From a checkpoint of a small transformer trained on Wikipedia.
Size: 12 layers, width 512, MLP 1344 GeGLU, vocabulary 8192, 41.9M parameters.
Training: a variant of Muon for these matrices, 571M tokens, 4357 steps.
Each number is 128 + 24 x the weight over its row's rms, rounded and kept within 0 to 255. Layers, rows and columns count from 0. Numbers have three digits each. The size before them is the row's rms in percent of the matrix's.

# layer 8 MLP down (transposed), 1344x512, rms 0.0232, rows 1152-1188, columns 0-127
104:108139164096164155116090143117174118116180182137098155087070119136168112129138141132098147133145139114116095119096131129126166129133115119168098166129120149146151139165124119100158113099106121075120146149132093128171135117133121112107076096154085134121146106168114081144139155188140149132098154128093058110135138131157133136122175114141139092092122140148140103102131123124133124167126
102:100136125131131149116121104107141090164075117131163167149122112132189123120107108134103134117144127123098154144104139118121141137147121162133145131109137125100136136122115144092140154143129158149122112117157143122134128128118112142137114124089110123157116129163114136076147172102085091138131090126142113121159135120191137116124107128106107116148101139160165193125123161105105116094121
095:118110102108160146089158120129110093166092107097079128125116132085118134068112099126143087091121110115103122132137114096133121110138111137131105186122093128139128116099149121144175179164151145157146111128135115118125152134129133124121116090166149112127127146127121108122140076141151122115115119150151114088109151140138115117099146091125142097115113141120093115092132133100190149145110
099:117096130099113088177120168096104142115085115151110132107156109108116101095130123146138117141128124108147106090144136175143153108134108106120131112164090117138137121142086114157129083128107109095113087078111146119114141083142152161165145137125120132154121158140176143157141094126176119161165083155135146121166134127152110097137099099132107110139148168155116092130103140109129155157150
103:140128137090150147149125110131167153097182147122101125124135131114101141120126132116140116164146136101139111148096163138116110124116177136117133141109105157078173118131085165080145183176131096094143122124154058130121133117135141146119103158100103121135105103087187132119157159137136148100161137140194140137144146128085126143143145074142141173091106143131127115123111131128146152104136
104:116128113082130126091178156125142079125148083118119132111136147125124115116090139076120150160123148138096157113106132150113137166076143133130112169102117119129151091132140154147127204151116135126119129132140140137079170127122098129112146072159093128109110155116121154100172138131157131144143117120133109102153130121101133144136147139113102100087167113114112102130177119144140165145136
100:160175116121101120111145108131099133145158121136086075140144137136141146143138126121146169124147136138133097111130122135119110112152112126071133131141124110131118167140129110125176106159132092121101133129133130135131107088107128127170156179116097097140137146110106141129092096132105152155141158154088153106190072102091118123133136136154134148119076115141149171114145130182104142149152
104:154147125076116125143137122091173104165095117127146129159124139097133137109157099159117140137120162097090151100129102157130135141136102112166142120151095127126102179103172145123106056135113104127147146156151125091134119146158166121114145136144132160120099146107140125179152119122115112130128138097098099144123063140149087131071121120148122166141166100150122127158076097128152131109142
096:140119116143143125143121150134108112115143118111118097127134146149166107161125110113121122108131158138119132137112126139131131101133139140112131144131083133147128127135174159149173177119142102098121176160144096139140154138163154124110142128133132133149088147168154158129133136148104113125113152079159123114078091136123162149130129134168148120161167140094116145133160085124134158123159
107:151120162157140119094118105117127090178136161085090180123170134108114133132112134144090126108118112151145197162161187113111142144081141129111088086120130143095132141105105125190110138090104116124109151140110138140086132150116141119107129110135155117125090139118095095121172130135146144117155133149113149132118137176124071118086151164161158123157097093125127152159136124124152152091119
102:137137137145150117130128102108115149143136145092112111109073109133110145174161102152174119128141113126122159117132165152136109114161075130125121134142191100127148132138145166109148121106138119150116072107126092124114162104186138111127140136142121105160127148057089134135120103105104114122111100095137113121169124094145142147124161119162094111146144152093118139104107166137125131149078
091:096115180149155169129147147105123115115161143131108133150078140141095138137148135197122062120153141137112124103117165126122129122160093129153135122117140159129170146091115116146102127093159092099157162133126133116119144123136138146128088102112149093113108117106113111125141118110146108114166109132118131129118085088143110124123103135145112078132163134126125151096106163140096115094121
096:170119118060137198130136143117133125106146105111145113169168129155100105094082087145156121141094173107167137118103125172116105160122111115119123123119083126145131171139105124128147136119182117138128118087130129156119128137124080149118147156089080097110163133126143131106158052136118157120143115131148145123145114159107168073119154106121139106171138117146137157122121137142079130129142
097:106100142190130140143170156113112153096107159128126141126135088180096147142130117128129089119075116129106153110135119141137099118119142127111140105178143105142074143136153141170134151114120140116148133130101121128151161104113065143129165151083097138153137102153121082106099127124159142192094151118145101143106127163135096120089133162089155143140124110119126112123085143150166134167096
094:140138107090110138119166090140159166148113124107125139159116169140133066125131106132102067129137134138161103115160141086101137143137121116130142110142155104082129117206168098114131111149115135145146109139129142134123114109140157117141114148090141085174110161139129127096147131121082055154134110135100121152147144156134161114131182126146133085151141137134122108112135078134124126159131
088:125110106100161098121130133126127157130151096101095148168100163124113113119134125127116089126151131120130111106158193097117100113093130109102130153084108085113072112156120139117117115141120157121167155129181106132143181121167162127131131092153145137164112073132091114092094129131131097118100124130140117159061123141126084110100112152142114132144153112121136148127168142120142079173128
098:121130111144123120146126107142121189153124108147122148142164140120142104145133108127102156132129081116126153094154156106123124135178127139106100118126115086115142140096124111130141058111111099164150087099111117136133117058141136182123137133176106123118128121171138091103127143127130130129138093137169140124142115139081130165085126141165155106133139140126131120130134101108147107182085
104:132115118136150108116148148165137129136128100173150144105118145081105148117119096092141154136137127160154117111167131152126140097122129183124148108143158110120069106143114136174138117094115115122077124128186123114111122124112154158144148132143150129122149118140140164157119119165149144107140097117117103113079138126105088141119155134128114120072132139066152168143111084111168114123090
101:142107136111125122132127101112144139111099159114142121113115151109181124142144081076120155136119127091154062111142110098139103136146133138174133136110126158133169134107137086142140052135102119077116131120140099114136189157122119102159115086151140179097121151172123146152141105125151181088143102149079138130133134112094138138144166109138134146134089128160164116136118084105088143133136
100:105138147144102090135148098120090128136146135111168150150128146108075155140123112128117138131112149121112135160111179126133143090114105144132181090131131100117076102145156125144121130122119130145159122158124115084107132116132130095147078109150088137132139127105139112182117142166153103124125107126143149114146137144155103100141155139161145121152152144129149136086128171153158150109128
099:166137117088146116144154122139164110121108137134084165057112125141084145155134106083150110116128120116137123179140141111157163154116090173114108148113100131118102086151146126135113104112144143123155138119114171141079086093144141107152128133158117116103122117078118069133068114137057100149161110116126110124147157150159131170119131130146135139116130141118138132183123117123111127114094
101:136118142124166143109162109095146126106145110112084096136141110083150143114125153093141123106110102126186109128059155155113109099180100144092141131129113112137111131132120164117083134132160125141114137126151116088108110115132127092085141147151101136115120099160190156103120153149138109097088123124111114149143139122159099165142134117102161140176150128136135123155119161135127124147139
092:113145140121161092134137121142145172137144150112167137124096142109133155106128139127097099133194152131133115154123107163166085161116148120075049129109158117097099145122142135131148147140130102134069104140129121102073147140106135090146173101081100119146131123139109116110140147141113074102115132138119132118113100122140156125088105117151155109154121120154119143148128112143115084091124
098:137119106131097115127148119137144108062127161104124164124127132089122119163141077121115082116118122152154156148113128144152192130180160117127136111132129151124133161111120140139106113088161172105115148121171094135117086113122122103101128112137116073133154145144093135109131117171137115106107156129118104088126130125102147133126151121108087130104143133097116112157101133145204088136126
104:145098146101118088132106115106127139124114145097120104147126182172113125131175134103125151125127110141122145094099114149119112121153117102083111126116161138130138141161144129137123080088139113152123124123114093097079151128127096098135111142113092153114120063171127113125105106122159138120104153119128112134183098142090157142108106167115127117140147141099130130173150166136120127147149
098:089118104148103094131113100128131172131137157136113101128181137073126123133114125127104119081142154111145167131117164138150148123126129144154086140152130135158145146109126132111167130123142115135120122144071131115104076132120140139146127130152138134141158091144129097144121140106149124114108135108192158112111114108108159158146111130085123154147145106138161108100135117144128134146139
095:150143106109098129117119177158117126132144131151140115137147126143135136118135085138140158136107134133133145125148084151140056141138148094172141113113129096159140159129108101111131133106129172092122115106141143146090111149143093094111130149169141150102161132104152106118096150107114095137153109158131124123153130136141105090124133159109095116103119131152111099118108104139119123121097
100:136138123127112136131113132156159168159093127135142125130166121136120166162082123141100123084128159130113126135151170140178119070133101135151116158138144102147142112139118126083128115136148099101113102154141144103144083069138152125124090116081145149129130135150110090147125116141108118103152106102157106126124139150101086100118167140143111094147155129116133155115147113117122168111097
104:141153113124125130068157139079109114135110097079130170124143116129133129107148136133136172179163135075133135121112117165120165115093134139077095157146092154153138091098078106142122145100112149113114146148151147095129138107135156151085119121120124141131167127148142111126148101132149157089110096095111149152152160113089117137109143122092171113100102156080127104147155158163160148120119
108:102125116187164126155181156153117100135134098089150139113124140135056130106149111096082159139079126138135077121118103124097129108173098110117138102115125149144149134135132134127163130163123102116132107116153155107128129137094128118103127164122147136151142174114182140141147137132100128108130122105150149119139158056123114127151087143115113149117134134108156158171125065116137132144152
097:077134119136167150129162131104105151180139144124119131073116128111152121111153130117159106124117119132134106150093154135110094110119107062106102131140144136149086151137158125144131067151102081107137138156120122155147170104119148140152114143133140180136145161146093141139123133133139077117132155147127097115113160094150136196146136119130111124141112139115136086099125152083141158113141
102:148086162139142175122137130161048161126129128113142107149132107170148116143097117131123109142101097141116148135108113084103098171169124100116093103195118139104170167114125124107158133146139147148136128129144136137168123142122123130155112125126132131111107100142179159125126077123144106093101128095145121158105133123124164127112092123106128108142117171100141107125127146111122122134176
099:176143138126099156139096097116111088119126125108127136118071141141114109092103109151154139104120110109169124139109087126164136166132162150158097171144121131137148161126094128104139111125128090152080161158127136132156137089095158128143174092152165147151098081124093126145143110121133129133135119117133104141135140146161135098090191159139114096107104134108156208159118152160133161163127
099:137124124100109107140095167147125129148139077116117120130114138083132101149110123123142120135099103126139134090143160140103117181133151135133161119107117161119122111140151123065138137137131140119136165139110099114131119183161144037152138109141108101143127161111117153119155111138106101103103132107105123120130094116144110136123146156082111145153127135148104119104140093136100127152139
095:073186126150118140075170135100093184107159162152121118124179137120125119168148104094097091124132137122136147119116107153184157138110084141177171140119082158083127131127150112092115145102111095131158134151104132143131131115147143087119151117128147124086144084127114144114123109136138121111176143119173156093178097156120120132131116116109128112104121133116115127142160129177145107106095
098:120162110082146140132156129118130118102142072092151158187136122136111122141121152111113157116114125138118097154157127118138161103158178134125174090129125112167139119126127089111103145095134142173119135136135139123157174155103144096157106147163094137111136123128104137079152184125105151096116109142095129185109102120108092117101166159104069142120141117072080120088095140160127117102163
098:127105131107104131123129129102150098168128132134129144115084111130149123146133143158160134094142118103117140084128169148128115096137142084115109105143105132128157152164166098150145142102137110151121122146112137114127134107154137125106122147158111108087140085149158156166131127153132165112065118113103175143096146171096127129134113155151170135136127144114099141157121136145149120119164
# layer 8 MLP gate, 1344x512, rms 0.0389, rows 1153-1188, columns 0-127
101:151113140074133153122138133100175120092155110089155131106091102155142116159122126131162167111147133127136078154096106140121131092127134083119158170116146081105102149121158115166135124160086083111145080132123120121068110134126142153158126125109110088132074092107163098180073102116144144138124146114160149095145134187132125170112137117131147093142129147158130124095148099132120148130158
092:160111129142116147125149162135129145121121118119106104127124118121085128096161114150141155147199078100168118168153137118129123170152133107138111101118073106138120105156120116123115122139166136104130146090148102134130151128127104123115114128147123095114151167096104121107114100121133110147120077189151166131137148142148142163137081112136108120148125135154128123120150067142156094144107
100:104147133139102143126110160096158166148099131124110120125191121120097140114109135125162128131107150135135129115119140148106159118154108152109112130130073117143175112095140138087176163133128075163125165143093131132100056148117148107098102123134117096188137102127135120110107148140162116147097135141116135125149111110097151114152138143123119153144141108164135110128111117152111099163146
099:143096101148078177123118127120146082137137139147167104102137151135108112147132165107118186106195093123147104071146126116148132165117108145117164112122113110137148118120125145140154123092113150105136093153091131134124126190149141130189182135092124147160167148163123112100138105130116101141107166130101149149137121178131142120141136049106149167165154083131128123124137161151145095077100
105:136110150093154105139121127132135133195102115112094107128098187140131137155096163112148176126174156091112112110120133142144169172103110160105126129135164118101125097125138161130128085119143071127160161116175126114101140143110156115082177163137124129137130133133131116105129076110114080144106136122151134159127113103111137154077113151130123113125089127131148097111074135086115161139131
102:085124129106093136145129120129143143106123112140158189192159151138110123104073080146120135129117147108079128126142117128120137176104114127143126150120132164129136153173116143124121113148134111083130080124103115130120121082107062139140123169139104143146139168165135092138119174151134116116098131088121112122126150100133198127132129140122153136153128171103153103119142108123168112113114
101:135105124131127120104088120124176104147126130125165120120163142121140138127149137136091123161103108160160140154103141127085110092141133098118104189181091131100140085118152128117119157088124074128100110152171111158072116150137089120115125135167155107122118115121116140165130148086112130151158135132139105111125140103103183134098137156149116120131160134130118114164128124099120128150150
096:190135131096076098154107148142153162098092151122072103082095115112133103110131135140083135126111109154166106140125144132077127162177113133112119096114155119125123138120129126100127143114152169128102119111108137091134124157118112079095090147127145117111143165086110102130160102125115105087090106163153134148078208122123100111100139135094137136123158152130144124125105118123135137132129
102:136151138124164110140152153139143153113138128146143153115125154145078105124123125122142142162131133121132113055106135127112131144149094160119102119082108160111145128148154105163132100091103131106111120106129122173136155179106113128122148102110164131149161145097135083128122122088128120143157153111158113107144148175124150128137116146110179127128144161120125152142106147106151117123140
101:112126111105109157123148111115122129124142146156066071092111085129132166119131146116135193104122102119161125118098119152125111112131108145111136112112065122085089120117122140128136118105084128149109118125119130098129156121114148083140132120181127123099152116129132146121138111141106140141125132120109142143166123100108122132111105112156107101161139097124121152136160135108123133109101
099:129155156178172092128111129109112122162116158114142143114127118118110124134118104114121122129113096117104174173115103144146164108145159140122141148104088125131145107147107139072077102159148130090075101140159114162113097132147112173131140196142144068112137159118116131133113103138110110067106089150162092132113161131102115132087136139118149148115081147095142119147128127132103131140131
101:140111129106168150122156089125127170128118103123144130150102117111131126091170169072133162132154146123130149126127143082129121111117118145076133169127104091132100129131119189123121112106107134122169120123159123111137107179179115125169157118092146095089131147116099065123128155151157163113151130102114074131078093126152105149131138137136137154144143128150111109134104127151143144133110
096:096133141104145144130172097128122125155110133148149124126096111148101088111086132098166113122112123172134110147108104127138086168127160121152209112136117139148103125156149117094100077108125157116117113109125121181141140154171140149127113141086136115116145138138083122183145136117156154135145116139097162155113157102152102099134111154124109123125163130155129087094107100107164100120130
093:114111140112120120135172151135138091133133115125169131128103095103131151127084117117113129171134108140099146139142144152143102094134137075140171078078142087148134133117126127123142137111099153184096131123153100148127114129136170170109107144182127119171171121157139153127088159210108151130128181082153163107121095162121166147081108116129158153154172136169119113156124090139131107118115
087:066123123143140102165150140117093148125129142083128103118079136132112111118101132122147163088143140132090080106140117115092124102126111140096123143130178173125105131126109127148168144112169148120111143124170094123134173130088141100167110097145066144107093156123104151103061134131117114131128141129139111068137137161168102130089160136144120110088143091123136119113097143088154111135147
095:122110092103136167117162145148152153155146149145144141154098090094128083107167127154124100108113112107169124154094143110121110099101099128138127124106149138097144145137118050095139127138138111129150119063167125097160164091129111151140147116119157170130156125152139125142159147140129136141115117107161167120108118148107129125074063143120161113144136146171118120139129135104173150158136
098:116149138104136102120138102131134151144138157131081125125169113143143092113122115107140136140166116158074129102139175083163145089150154143127124199109102159125118159172133125095108143138178119154125094093099116089128079125105134138126157165139123128113142119157148126166115105089127119112183157136123151112129167152122136090092131128176118147119125099152103069138126141106123148125166
105:141123114114144149101155126109101136108134158134066157098115110126124183143108099159103117108144092115160139124132119102112063134128115153128163086175140127104135127100156159118129119073122113092127121113147131175101150128128130113160125118154165162112121158137141131140151127126107138081096160124129126156140102127106131101148171087119155166088119091075101148134185132123116111124162
101:096125141093114172091164135115129152110114122105086154133110125133112146131072107142149145166131154126157131147148159145134160120101141128148136132142172095129119125115108109115103140105157098163126086130152139130110155157123141103117134138149108145109177159132144121147114163100118150137059159188119138146123118102175134146086117158104129084126109158121137170100182150147169126145112
094:111130128096109078122169128124132108139129120075125142122135157142109111134140101117108166128164112115109129125137137134140169108155097143160132097116125140108110145122126105113115166145144119118142151114126139114157140103123166152154119136153087123142133093101110186119115119113170046138085118173133173145091165085130123172126117081103175125131067159099160130144088111141097152137120
096:092109148097129128142114130099129121155135108149135172095150095150165133142135130142117141105129141111107170108121109117140113092160089143109121175126108115112172141126127106142154122117108117173089135138132176140118098119154086097137153095105131135088115107091098145099092077106146116162139168116072117124154145114177111129186142142171118181148121111152118078108093103148116124135086
102:138152133160082120113144163116129109129097135115118122135144112104143133151132125137159157106119094104063156125118133140141110105134067129139181122103127127164120092150116101149119129113122083148100138137125106106141138142172169155148179104147107099125125085143149138126148101127163155153166103149203104123127112141178118136137092131133141127146117122175089116130136091144157144156133
100:099109087120133127108119110133159128091114162107146103125116176095111146104088157127130173155147142115152110173124155102099082166118136167197109132107125143124169089152099148129131134102149140144123114085130084157146103092144184122137145151141106146088144138075162082142102097139104098135106122168146142162164131080122150110154120098137131155148111120116123133129137143161147169131123
098:125108152177116121096156135133109155150132113128133124103111162114133113139128149110159106102152144148105106135134136146128077130116123086172100146139167162096113111164102139147092120117106113160095133148126147116136159187134185108132104123134121085158161092113139152122157103152125143125123155102082134131145110105148162095121122130124132148123101146105159086140141100167127084131109
100:134166118074115150148156137127118155151098135137140122094131134142136129101096098136127137107153070110108096153140107142146074134098079098129123161140132147128122100129116152138148104159138124127113153136177120133115110078146158120095139118124167112106155103149151091137159140141182131132154081135099141145139106080122138114094147111143113134155099122139133124164132123100139123108160
103:186108106094153134094114119138102149120053108130152118129128118102151128142129110140127112094132135117145134143092136120173136135148121155164136149153125140158145128134086131099093149117135120113154140148129109151129106120137132171112171142108143111110140137170109146172161112114133112113128113163078118122129188174129149161117110171143096131092141173140138145143106115104118150131183
096:146065189121128146138125164148101107120099120137137122199167145115132160106126070162119172127136101147139114142170160137159149118087160162152145150141093076127079127131110158134135145132145131138133123128149122124116110142122144140143085144134101131098131126137131082123104131105139102114137125132109188169160098112170099148105152124136125121152114124151130136128118136107172183103099
105:151172137120161069137135099125122114111088126156093165125080139061140114160092125143124153095125098121168141156108118175124121139130114120147142145141101148100131146187136151120155132108132114113151190133135155103150149153122103067135098096154141134130123145104102110144109141110149106115159107134109170142110088093126143109163173116109118157133105129146139173135088130138177144086113
106:133142111142106128148149143141102150135102109126123107090104123146149110140125167150108093134114122119123125141116137188151133097177130124146133130107159172093103129142148172107116141086108120114150129151091128108130121153118157156141088128150113141133157128137117121147100150086115119175127115137107162165119125103088128133153106145159125102117123123147161161132149144094138123114096
099:121118091105088123146089098134161136178150126126099111144147112136111094154090114133128079121115128136118097109188161113124146109152114136103120133107144149172135168089121152127141112161113137133118124137156134113134145152118175121111161160136085083116108131158143137106095078120171107113127109122077118128130161125128150137155166117168119120153087134092103106124121182122108152139128
099:127104151148150152131145131106124162150100146151124114077108159086116136151157116109166189157139150139124164157157111135095124147123115143097136122119110128126112114116178091145126151158140120162149185129109150150155096162147167129126159130149123145157121090108129115102115170143115138106136136159159114131094121130154130107112160121125118147144145131092158122151115133089102152130140
096:113143140107104127104125135116122139090118125142114135149093107090128162105148108127124108077123157097096124135154098136124127107130126176087122174085089117123156143141133187123167163156132158118153176142107101078138177118165108137096101097130087141160134133129087116123142117129116132108142147078136117089135136138168133133185161134127102157145134154153132148129136153142128096134084
099:113145107175156147125141153125094087128137122099112168118089126168136120152137151104167117159125116127142154103129093109115149079121139126132096141132163119104091154165147158154102117130149155151140137091118133114129142114074159150144191125118107092137140143141152112152137148087113106130174137148161103155107114102111149147177136124121116107134104138160160140147160092127103113102122
097:106113113116126085146131111122128154106145157130160092110165168117132139133103178145144129084103130097158137155133166166147139129141128151088120111137090140126128101113134133128126117151122171141132125100092133100097141150144123155102172133129129137163098169124102144132131135125087119184128125139072098112069124129089135161145153142159129126127152115130133094106148145121117114099128
097:128119149143114128121108155120143140130088112153084107125086107176140135183127177122136128126083118126119143145090107119118100133156082093175117141127114173151118105153143137078052091138116141166133121165153150111120137123128132101115164158120088130155116113076162101124122099143176130144108099063123116161116093140138156135112115102171157151136082141134142150123139112105129126088122
102:138159135143143126125133114121092148091183090126162127102083108155146138129176107118083094112123171108117154137105139110136135110134123109140138114166107123125156108110110149126135116106115144158152114092145128137118129113082159120121176160126138148124129166118163105140126157102118144116135093180107135119153085107150129125112131096100141119143168155104115119164127137090135146151117
# layer 8 MLP up, 1344x512, rms 0.0408, rows 1153-1188, columns 0-127
104:124140124159152151174173142179093140117122132140145130135171151157088141094132163114071130128109126134146169144150111077139091154101110117143132098122157131112153064106182094110108101126139108141112156133134146122111156137132144137129148109171147152135151144145093147128148151144123124121090082133127118129146147064149151151196108148116127128120117142112109095119101132099144127135072
092:140135082099099132145089068132152112107166086173113133132118119129160183087119122138136101151109181116114098160145109156122128126094106090125135148145136142129164123144124121134112113168162107119129150140116111128104132153126172165113127134180148143108125096128193135168147153126099108129147118126096137133128117124130196062127123124155115155116089131117165138162127174156115126106134
099:173129153109158118137140120088121089096144117118153118117099109135134143131093090104122105107105135125130144153080127118147114139106137124125085092099197137123117130148095121128090128118122172157089150035147148119161134163188099129153109132146121103129089107125149168147136096165103110109124158140150110095118140181087141139096137159136159140092124100127169132163147136114113140133090
100:119135151116148108160084119091170102121085104147140143130150149145138145151111113184104129129100106144143107102099093159111150135132077100183110166127125078154126161132125146169161122108111131114104111165133174123128111145150125131079068104095158094144162101139147124129164104173141167131105142099136084139174135151169135087131136157192100109143122138129124115153180125107155125125155
105:125096096103122106141138150090165158120128129116075180157132106127139102149132139082154103154134081142096151118115104158148098152149135153185110144142136133148176102111137116132103117129124138143157170083113145168113099117090131123148107121184118139093139115135114123111121123187155155097182144128115120094144102140111133127159075160089113119095133137139140115138158148139122130087167
100:116110158111140146131108135157128123152127124140141135138117112164157122167159143120152126110133118127170109110118116106191110147127163113130106121145117111115128127152144117118109125139101110135152118125130140099137108089177121116157141117167164123141098143136124103090179113132141179108092107111153118137120092123142096147096156129138125104133130086123128117120125143079136141128096
101:144124130126100121137138139095105073119112087153141126137110120117150043096134129136128128111130152147129129110134145127095124128129141109147051087080163105134135150091205139105130108133141133105147123150124110156112130111116142108154130110158106127127120130118119136122146120122124145120136128099138142134129087121114124087138132141111155090165122141133136131117144101139120106114112
096:129164157143100138125116106124104151132063153120149138124154089148119136163124154155074116136089078127130148119145140154109157134121122085122115113173145100111134122151131162107115158041093098129165132115117123112084122137153115113122168133166112130131135131120117129098126105111127131131086105111163090129124173134122105096131133126157118137126130131157151115131137141151094125137138
104:137133162143152147157111138138154174113106110135117121124117064155136157155150091119102115135120119172111121154126104139142142141122149086113150130140158150108135119135133185141121142103122121138148111137163112122135135101152105113110122096059110121157133094135126143068110124140109109137152130120118112146120115126088125139076151111126139150119084179137132105167101128094118118112170
099:158152118148156094124109116144115139183121123133122111112108125155150131165147064117118147170162138109114143141147134172120161150143110169077135123111111110136066130177113086120114136180121106135135107145122102142147085110138137139121125137126115112125113140123168126117095116095107123122160121128197147139104064122124175140101116144130125129163138077165196107163106124156168145118138
095:125105093141136144113140135121146121120135095139117136137119165146142125149098141083142133135103158168170133132142133141093131059076146143116102127110133171136135110102151136172148154157144070116102143143120096129103182143165101072137118130108100137141091130091146118130093174164144139125096137157097163167141108139153127107129142100174180111158157098117139108115174103134131116126101
097:137149142139133099132111126101095095177112154151126110085106171090094146099129125141141130086123105121107096123160130124149135139142168115128133163115136124092104108148156166127094159106134143159113160142130135129127188138119133125101119140135111127127127111146120085139120124123132143116150127118166135135152206141156121108081133144121125149154090106142169132143128075158161128170086
094:164119139099132168142102143162151165144132131131133125111160176149108080115126164133131114131156139124159131153116152156103136133120098153111116106116101143054161130127105101135148115157066129098143103101125148150155173167136116155181117110154151126176142118127097135090081123130135147133097128109162160102154151126107172130118167114112086106119133123155088126140129142135104149104147
102:115162124121155139121117097117154140157129144174119094164114142109134145095098118148125141099105129133120170104129155134173100156143163117133119123169143188108117145143142136139083145113127124142125108139107138139169106084092086133108105156126113170112130118126137129139093128125155139108132166114123144099173153098100150108126102116161100122125103148152121127091157115139135161109136
087:161138116137120153134119124145124107144144126134123134136154097113157109098091119127105196127136130103125125185120125144126112146123157116133140111131125071174108104135174155186123125153132153116103142099094115143153079133125141130125065150121115135132123057160147157119142143123164151132128160107139138120125176123120113159130113114057122173147089158134142113154155144126100124069157
097:137124172143161157134142100104137107141142122103150130134123109131128123172107118159119120103090131111131158153167109159097131158118127112132131126151121128092107083097148138148122126138148168141069180172116112133142126141107116126125085128159158145154145165155114114140184141114117118111141147117134143095147158163147106062121147192135095132165097095112155134139130117125161143092163
099:106120101122107134133127095138160067121112091157138141143132164121084136128118101117154154163163147119164108133135091109152136099090156168097138138148109088149114162083124134123141082148173128142123094156122049134131146098108182172133139105140147172105154123117129096079136145141184132134106123125099122114115087124132125124158134087108157089086125148101183158137159136142148131179121
101:119146123117153104150112135137123089109179128156136114146143103145151127161156126100089153106120115136165151134116128123130133117123164143103154113130127116119078145091141132109165140155110158144106108115124128118093140110177123134125147145103118173117199118118171132113090114103111135168093128151107103123152123167146135091151132101145129101164147151094139121074099172139089174129073
105:146129119142134134165123142131116123139123106111112106137065123128169117131121134162130129107189134137080119123087114118136123135139106140105119133156109129123161091189149099115124169138123142104106137174101104155121117091161118157165125089083123164157086127165141091107137126102150129087164126114093123138099099147087127141153117109151128130149132072166110074131140123106087135128109
097:166123146152137193170111105113139092154093137124157131123105120116115155133151150125186129123144129161139091187105122122136099090095128117150096119151172113132100136103144146151170083114144144133145177101125105181131165096131137117066121134136143087167044117113143127151119109118144117138148156101155117121136102136123139058134149071153115181088135166148068106094112113135124129130095
096:116090094094128149115116103162114098133150169205112147131140150159143106140146147131167160138074127190131159131120146127110108153138107147130087130111144117113077098128129106147158112107111123155140113158104146124122130130152121135108128124102139150151115105129097124151120133105107157123158151100155136075114114130122154130177146176148125162124122164120099148109107106140113122110108
103:107122141102127130162139119122130140124140069157111150168122155084124123099136140079106124103104116126147137136124136146121121149122150129133070126151125109069153159134137128094132110141139178102151118069164160178135133144125129149095115097113160151109126147150129130133104148117126115127118147120096118128101119068108141095159185155129177097108120111093128127113124140115075145110139
098:107146114108089153092114137143099130176132097117079096158177119096122157139099163162142129163154144137118114141099137131136084091120110163090102139151185132106088156119144090124079126135139106152124131122122178118138172136130105123107137156112123137132132115130148120113162131141116128100122122105126144152128144146107156172129120124127139099125139163127138093117119148077122117160129
103:168118172114100129085133096168098136124135147087124127126118101148118127148168133109124083125114119115118089081163116102131120172106140097146152145175114099115124157119165139130063134167131149101121114083142143087083121094170097147111134143105126100138074106146114125134107132129142157115149172122122142112126114121109115121121098103132127113113113092080155155147155143110118164133119
101:098114149118112117152092162128139104153121142113153145112074186138114140062131158122148129140144154170177134103126139107112119109160093145141159104092102116133106146124131121156142103127115180111134083160115147129115086122119095110076099149111118148114125136145095121117135099180151114086169142097157117129109117106115106183166135143121115190136080106122130150153092150163099166113140
104:094130110091199118111129139115156160140093134159110117130118163129141143182129133164104134127124131095106136109120118137143132090167158116142108108100132083166152110123125170143108101114127117117135150130135115097110149102130116102151114114142118120125131098187130089123204117124120092118125107141154121128099153141096126159154144135134113150121129140192093130151102144111116121148158
095:080175086118139138116178112125168148141142131128091123107105135146125166145168147141097074106140163122115115135096114144132102147165149105102094159123096139118165121195115143149177166147141117138146134145115125110114144134144147109108130104118137105099093129176108113150132131152154111162105136118150088094112158120110092169170155097163100140098124127146140143154138169167092111154142
104:125046118129137145118150137105142149127130117102142142109133067108110177115133095127141080118095141130130089158115121131135110152107124119104150148138158130106107135114142162144146114171104137119112161133140105100165145047113153122151126125123117120147132126119136142105118126137134149132183150094093116113133136121144140154146112123128138108076101103076172162151096120123115135164131
105:135178132145121132126120111085120143130125118125147124120094143111119115125121163140152146121164178101131154156121123117112153146132152078181151116130111134123107083154133123106091097118112128112126131108113137155093084129168144095146169122138136174146109110077160130173149080157102101123131143120150090133106095165111122103135129075104116157109127157132114105132095152178102150157118
097:092100170170109166127178140100129158141079157147101131127153116131109143142124153097132123089141173118159130134143140114094142105138141089120121087139131155120165147102123128135118130180152104121149089112118132136116178089109169141120165144127146087073133129131151126123115139113128174082139100096146117110130098135115150085126157126141139111136151142099143105130114114099103153104098
100:081165132103129120172153116142139098105128118127117108154117159112140122152165142141115135139140155141099120147099108127132108172129143107117122131093114068096118104144125153093096103137145167151117139117133124097129136124129107127095079128128152084088134171116133110127129127148138117125110171126123111154123148136158105129156080108149112099131076138088084131118132149135131121160127
096:144118116123116137164143152106098160154117100142095102114119132097145112143182141074161121107119072155142123099110133100096118133071137122146140154115160161087146093133120123132180125101122098113145079109160157092087120132113115132175121112134117128125117131157100135083087135119121108146135125082119129112082140112160138147158147187121116115123103117163153138140155162111108102134152
100:149173153114149141115103093102149147163115122109125147150171121113127124125122143190125167147121129177112130129105133144180083136139102147159142117118167147140100128150092090141081137128113108133101107128132135122078133138163116147123149173126118141142109130127108116151113128150123119122103114167102167194121153098193158082074091101129146117133147122142136163152132101127099116115108
095:124161114115085125133124106117166095173109152116118155112137139151167130077100106159134135108116126140092112133118120117125126121119112091115119138109163140072086117170128113152130128114169123110109140129113130142150099116150149154155131143112137129145153143131138152103149118117108116083113121144107150150166129096111129090158100133128137137112135165143143090205137119131098154142122
100:112169061144115122177130139143139116069123126132151109091177105150119157130119110093163068155121105162172136095122126128143083083190131159136156058135144161136125150152114094149114134119089110116091135112145155117148142106134153155102167131151142148151143120147159116116144109131136142137118142125143089081108125144138150180153139111129117078148117120113140130146123151101180148102167
100:116131128143151103129116139150111117117171153136122117097134133141143127112146130110154158151116125172081102115142168143120120118149095130097110168110179116067135116079131133155138153113110135119137149093128116095156116175165135106160152089098114138127136125134165116135131127133131104136113122114118097106116089097139103131166099091149129116133129117138144111098165134122177156191129